config.yaml
n_layer: 16
activation: "swiglu"
tie_embeddings: false
optimizer: "adamw"
Each number is 500 + 40 x the weight over its row's rms, rounded and kept within 0 to 999. Layers, rows and columns count from 0. Numbers have three digits each. The size before them is the row's rms in percent of the matrix's.

# layer 12 MLP up, 640x320, rms 0.0757, rows 480-493, columns 0-159
090:553659537440525515481599412473505507485480410500453521517530543492453517581531535536530470566531468471526524537466531480557493540509508522535469471547524539484532544497523515524521540557566602519459543507516472480555426471517512494465478482477531486517524449484449470511509475518498514498547403482526499531520539563505415537584495510454500500442498468529505460460474548446489513498485486487513509526566471432550473539514559475525486483517497462524439579532502485484497421523477488
100:507485479434505540470515499525447462525625505510494496485497478558458499488514502528514510465509548532492487509561492481509492579517491504496464510458442498492630510541485489429466525526492496543477504429504490532465493516504522523444573533498487398551527468511483468466488434435493412510423566554487443518455455552524582448508562448577493510485560521459519464514496414463563530544478484445525528477438495510533542525492491533472460509489510516529514452501506471526566503432544444
103:514531510514550501496567448488480499445581552500507524464511445394449483528456421560552546494474544506469490435426464532466478585508578456507540489529409478525531489592539489547448498558483493521475472545513485517539417523467454479436502434557504447458530508480484488526541434520536524543495458491484530481532518509478509462459520532469532441518478495483529450492519550550519501503436497491515545505503499523495477514483556488589479490558559483447495543501528549495432422481458533
097:516444493582460442505491510538569480530511510473522501436443460508474477509486503464539446471516498470528389505505516537470502487506475488527500529486472435440507511468505497531454496508455441451480515461497498513471549540458438443544428541545507550450449508512513509559458419470524471522506540518495418444436512488523508521459507477518438496458518542493464553453504557523441469538518522493469451492439457454491509454493441495450484417502584513527535448499513486451538571462517476
090:464530536360519542516527527488492481502566447496518465573533435499481530517482478484510449559511543466550581552455489471469485484502523449458553511510445504465558534495479497468497469369547456546487520483501423476557590510431457499518519424458506573470515501413545513525523548515495511587498571489522522491580524474486540513446590486469480512570527511531518480502521401503468463497508495591510478555525488470444493523500537475524507526534586494559504587510503565481503494503554562
095:405478485480468515468566485478439556581487577467532506493500506479531495451497453507428449480493542536507512485482516506511517453512522470458488474432452522576504503452553583511483498516576472486464516550509539435523428503539505450495521504504485525455487537538543473452530507443416447582497531475523463548481500548569408486480481507458438420447478469482476487537538440562525476433491501535476509489454554525523580528504479506519396499514532452440523509433449497491498447556518501
074:499541488441494499543523461417516479465533482494539468510541518421496492515562434487503463533539533464480491569483473478469478522553431491561524547511464415424491561534396486482442474490499525548513488481465553455452499471543445542517540523505474538515479548475518554463431535490462523482509501452502490590535545525480553485463497481499516415539502541492479504560561516541551534505477449499549526456501567554459499470442492575488505520483499517467507538448523529527488486583460497
101:508453490503544537461515546357459475443535570497477458454477489523452477467415481516538542522517442513447477529480533487497515493548521480530480500518522443543492496516408509560497485535462436474525526526483541538507521500491500500516513515485517441552505597393490525471526493474563509524424565550453488479443458479482517483573582483488473572520471556531529496491506453575425466487490506555473506561433487508463470456548450541543514460539512545535490551489493462493526393540524481
088:524468564568463588550439573538452470487416521507512521374451490531528529414476567501494516504536490519541534513491466509519495576467505517483538542529463453518473511425528503446527591494563528528492394456508498542534511442556521448503523465547503458527447522439508475482517511524557498447482503462481549529472530487501461467522433458523501464467498516450404477492516417487527581565525490422490546480483441528504468463506539480559479441502457489510532441542466472475492511495456498
103:500559477471493525571401510525460502547457498494418530486495437491498445523484433489507560498481443483480479431557483488534525582431513467471528505516467500460483494428518489522573491570583579542581489526508481545539452474557449529469441488509535478471520516530453451509515495570481506535524488527392486500491462516464555585522450444563436453509491512466529564519513498563584467533548447553485541568456532514554457452544512497503559485453528458529426497487497473470540503541512517
098:508448477434472474428499459412557514425470440528486482522463517484553557494475469520427446485482505472495489553569494398514527489497562531575455434479459494537545507472511498526537496533548498505454578551424514509556501501488457514546509485489486496529445421543587526497468563523452418593514442505488472509535529504495444423486460493559509437522443523551489482536435505466472461558533501554454539531508525493483461495566538483451493459479516510588464475508493508485510458444433502
102:507497497559518540485433483549476403512434491573537470502580521502525529548473479516536547466531443477464553426488482508525419575500547454545581465538536510590486548506406479524490490439583510561512447451416548465453496520472487481504529509486500567565520520418531549490461487477492474520568492475481533488502436473417520407435529548511477546510446563548464486563517486543501555519475493562470510580479580475492515521412521427498564578507530502523458467488520541498512553426515534
109:471504494505509517531472576509449543576496451438504499495479479504391476518500532552483514504499461495506460586572528472440509511458436475529535481520529470487508520510525500534508525584503468438499535489497477542461557480538528508565483445534538578536514484472524515558451500433460472535481494481464397531540427459550452481536575478442541536506573489532460523501497506452397543516553547477504498498516582440489578530519512501417556500431464454451512542440500456532487559432509591
106:469485478479488434526502393539476553495495427473470545471560511498440525478498499494520445534510465545444624433547455516510537554493487578509416502464518465500501433523459481461502486479470511535504530487417490484498534560512561536498517545545468530482463474464516530513515526525526463445512491449497475510435540435531557437539454488502599444570529481474518477534470568499528562524526520503460537575514448460579511490491498540491494455480564502534452459511459500476477553519487569
# layer 12 MLP down (transposed), 640x320, rms 0.0652, rows 480-493, columns 0-159
102:503424443492488479506472554499526520506493469485520512503471513488535526411500497468502538476473508563494509549497560533513408449514474454440538452450506431495558471479552465470424519458533470471487373484534552485515453562574531498545563483480463393521474508511476415438513528471449479557508521554488475533438482534425563480424511466547476507596514471491479432488590525517431533506552469493477506514470540556564502502457443540478485498448480532521522479503472484480509553499432515
097:470500437507520492449478535458532564520517496521423397515574559530479540514450529485479465502464455525473438510494441480488494523532479484489507477472544452492514588487452503483524499530545490486450484526501516572478491486563519526556390458443558521494532525469494472497517521597525517505461517531485520519519531435477506516479483483509588435541410425452480489499565543482509521505473407526441446541484485523508455485508381479597470557562470499507544570528515507544492525506459500
106:473468377479455529502512573494439489500509468511471441504531565509480553494432518505534540533422501488515509521482560505469501453544490535497526392533494520530527459530526450494476464464522493433477484512442449522478438461506556497523463491424472515483480573525551534461556502460445463590515462498519529520535524510502371549487529510500533554459538467573499473526476497488499429515520548480506444491509516487481481495485507482529524493504446419421491462461506497500582469485469500
092:490518480427549481473472585470555477500557557490539518530449488457454502491517514441518514466536529483477487526477491461459482474491486542511515440495480481532507473490470497478541456438529555463523613497449512505502542435529545547470528478479493449463517485433484484477478495455476478473543481513517463459487526549477555531529562453527532514545473485493543551477525483503517515508492517492496476492529461577442513474468519482501449536466476466552564438564502484574495467541454548
084:475462409518472544444460566495509479436473587492476525444500507536508512471524456508458502412498436436497501533517603495540516569506577496523470477501490508444485579512547505499543523517518545489426517469477508528495509519485488535476491490607521433492494464484514569460540519520428518484525498513484543522504481514476499493576422553495394484504458504460448518508458519472534542520509465481511447501443495495455495547427466514471550532512461589510424545537487448447476474523438562
100:523489507460541474515451441570479493485541473481588471475515530541484490479498541448553527457490480516490557521492589466482500560463403487448477525484506393477498486520473468480501509507478442541466512430508464497500541572514513503473536539501523485537467511509538531503499522470504547548475503590465556496520536459491517550507527511537549473533520483485593548523513487477471577504470501468527520543495479536456417490532479558543458444462566506508492435508507516496520490343480527
078:470502567540546547481448524504453538507451468509428369510465495475505520447483447481490555536503490478536497510454433466460498488512456457467538472504457541488481458518560555477557522500568509460505500567559506500497525546466536584473490456433456478467510472483504444439536444518546437403484559493471436397474457418448509532472549479487490497503502545510497471423559453457502504483538549559533475469530486497469524479452495445525510496510534501509450444536553471481526555482550501
113:507438583523533479552561489531532518540533532489475401427454491564547530546530468530472504441491453516434536445514485556451474496515555511571451515509482504484561453492479520542459456542475520481530476478436522515508501561476522494521505512534433450540454506494555522456547527461458492540537454520515558479444444518484562530498471586542507548500461512501471504518544545566445520558479483485478567493482531476525501486494480503459624571490505522513511530436540469475487506552459510
102:523564400425607427546511487502576508587564383460456430599395468446434436612527442521513516488447489453475547507571492500450493486470508463533489531581480387469473473514539510573536497485509523493524497447505454458574543477488537435472452498451450465495536485564503465512570475492529478530480503533471508439478485490456526553498556496479486490482526491543521564573519537497446471476506460526518523527547547523554460480489401434515460532445504460559533514524529532462529588564495518
116:485499463479503540487510486579481463482455486567544507534499479431470426420537457510501556508534472519549455478500537513536521509491480493475531453486542546531502471473502562475480570422502537491504473468468525518477523512499474548453564527556575501487513416510425455430555446484468518428559509533498477380482485531496475531488443484463458412494525513473588607545460508510558495530560571426565547504488544472440556514463537466505503517518516510474567406522445502452544494521565496
096:527488465479480499506490498493437523524547586523496476488525525500499553565492581514458580459487547562498519498506541460479444484569537508507476563543476549565487553464512530500443506509516476539436477498499522442419516499538500445512454502552476500450477499502516528528449454515501522540528438533471425504500486465451512461466570528537491542450550499544447553542581502503520520459417562578532488489470453503487582511636608464596497465539528476537518539461473523486530554475533509
114:503446467559463566487531482461468513522560529551483474568455476474467480508482538492474512496527571479503521493577523436507539497509453461467450471494421543533474518549514578432468538501463495456431506446455523589514506568476492501498514515500479531445496495488567509440535498460456472464494487495498553496497605477510570515499473514500494535489393499443554550491413572520532478525521495510463568455489461484517570525569474508537470514513525483481529518474550578521459409542569534
099:551509523488492438538488514519501526531537445504458493497534497420475500490521532482466473473497473543493519588482586500484445548503553478451498471523475497510551520547505409468492493526483522461420541599466501450471539573494548525394505452563432572496488438477482505543532590509558489527513544542520513488535483484393467470493451541499464515548453534520466539490495485480558527498546485502487484508495453515501504477446500518560524493494564470501549457482518485544485522551471454
094:502576521469435509523463481475515479529636429530494532478420614536518587485442522461522483417461508453470561517417461559425595525569510477463491450455496512548457519557478448503518528507467517531534561470561504546538496584440476521562478532509543427535478564447451460534481451485520422522518562465520540478461540533527529566525570473483515517511603513518487490529476523514534481464583452497447440467501462483510536583576505551546471586482533489486529567526511527511511469538470481
# layer 12 MLP gate, 640x320, rms 0.0835, rows 481-493, columns 0-159
100:574518520441545536459519573522537501499478463473519497483477447540518440471449539486491443506476436423528444544454497521459489453464517480479551556492523532435432508433452498569500492495480529440517441514514455522568484461497546463521471509507492519427510525432463492458506471445475569593471453511522515450549489523537398502510495522466463576451523484525495521454499494559508633539514477508512531513438504537481451491574458434482515436518412548513558460452522509514470494467513478
099:519524619440500547572539508491464562435529461560501479473483485468488537528600536538538440547452539495564415553416512420511504475506511477589468481495512535471480490504489578502503497543621479477407440519522474433482475506548520538509478561506453514477458488500492502465520501457489493428473506509513476548472501545522472511569526465487512455506507491462544457412578518459520494453557489537486570510540424506472458540436498474507492592549513501448480542539392534466565520464527462
102:524480499454561472418452521514512566469467448492509479565507519548556398515533503585534491542515510513476545421465518493499446569472531522511550476548482539570478502558447509446527523479494463588560453481506500462516499555546547473486570439531545476529516527453597523515502521528483495452476448505458537534547438531512496528490440555449508429552463480518455502522490399499519482471530469522529464525505544523511517546504504477611514530511449513464438545535467535525461452516477518
092:521523484591481517497497455495522454478495530483478552483529623512508488440471498510462549513590508515461535528536507512545540541346519525519431446540533473531518525501495509528467545546423550445476495552476518522484467492475512476485459510541435400534505393569420481468512513513477545501488476513456489506470537487507511496507451463557582500449464452476502491516439461540483498575515465437459560513480490496529534478534447531481486538501519521500525454411519450468470507484454524
100:506525517449425489473480545582479497507512511513516505439459453527528509479552435518533379507528541488500464488451422418540510523491469520544435504530507493582494505448506435518515514548548471500439438521581511554450508504515533465483511496448525588506464524498538472476485495451492490482517513501470436499526488495427447485519506510556437489426431486438428475483455495526484484467498529523560572567454529489456504535534559511545481510506510486464464480477526492474490455490568580
072:468538536462514483488487484494490497483499392470438413526549472477443480442440452523490463487511505452521428585468406510505496511528365505458532485537453490531491541561505469406512494481580500486440531460481506460462505535472514496456477378513473515445483502463535457419503494430456478415468490439513418484486548519490531503489510481500493429531460560515433449473562511528537554519573458489549567534542518500467544492476537481471531502517577557462536467524510473480518494501498520
101:522514461499454526493519514580592533463510500482531490564507513528494572555497562458487473486423477596457501414453522481491474512541473462478515521434547505461523521495552530553540496461463504467500566474563505454537546516465591515530510412488533517455469528558524417525510506491488524467487513469464519450533471581535476480458467447498440560509503465501491500473455517491503504539452504479498488555498530590541529519491475526549454544435474540474501470462566545483437469504477553
088:499530468495523500522486474584491531435470459532462503486575550565600533449522534507409529495530524453513519515490520484560590540516541409582518445506563507500504518547502513536518493460487454442437524530512492477560540500588531499451596472495439476481496568455446466454506499536467458484557481451511565525467500475489542545524483513455551602500528555506508507540484411450505482500515470478522495562507467448548477552525491462494520516544442546444564461603459538455437448516531522
103:449494549522440555536544486473422444517484516546433523502483421494527507495436541547471487531429532521462512518500520466475499499468520438485406529575505533552580569516530460513519428453517560518506531460490520478524500435524459533510569437537493513483493509464565488408531494444459483491459550557484536522533477578480497463469511400495479533516538444501477559492525434552533501540514496428522469516571508437519522513472529553545397521531547535446500493468549575563479479517510484
103:519531525507425549447551504505489493490464522510490475536485511507571481461516462488457444517476498469543490496536525461511453500499480473507542488497429503608462477529559514417573514496456549511457485533413494541481412516474427475481548442496444470561527431490482505567525496471468513512505505490492487490509494489476506514479478542511493419448453469522498457503484489449491466494484524539519473456533448581434548456494524466515477616514515514529506478490462481478508447468520525
109:489554566511492466512516485517444547548513487428476437466490488488485440482508454518482483468490566454518449448503538490479554504531526448463544440549493524486466545524451423557528515591497452428504535404466446500503510540496434525475438527576473537485524423519517498524443559429530446522466446553477486518482511446486504524482556484481533509480568448544489512506522461456458538496543567559542542519428509516527472457438542465537469517451485531469534484513485523471491520565496573
104:571544482389528483491612566511591510518540489506493427463508503465567509491558536515497422532517588544532575491465483477505419515503527461536551504471481532556510532502518491474463477479562555580485456546473524556484437486483473543478531542488572435506528486459417520479478436498482557473472581494547499490470570532456505500502523487509477468499491532511495467582515440511559449536462419476464558483553490504514461467436474515535484468564524524512470544521590479511506410522493489
097:476463534568476465512532483531476512541437479523438521484436414570497512522495530511480436429492461533524518446580542429491455474418566577408494439450460462489484431484527490498528408488563532507505489449392558507474485488531541528483435531438512522503538452520522502520451482497513541525504466480507481526420564511485421454476482486539483465551485425503491492518443478475470549514460520499606576567457563538452563465528526511504471461504547482533441471479513431520499597513447545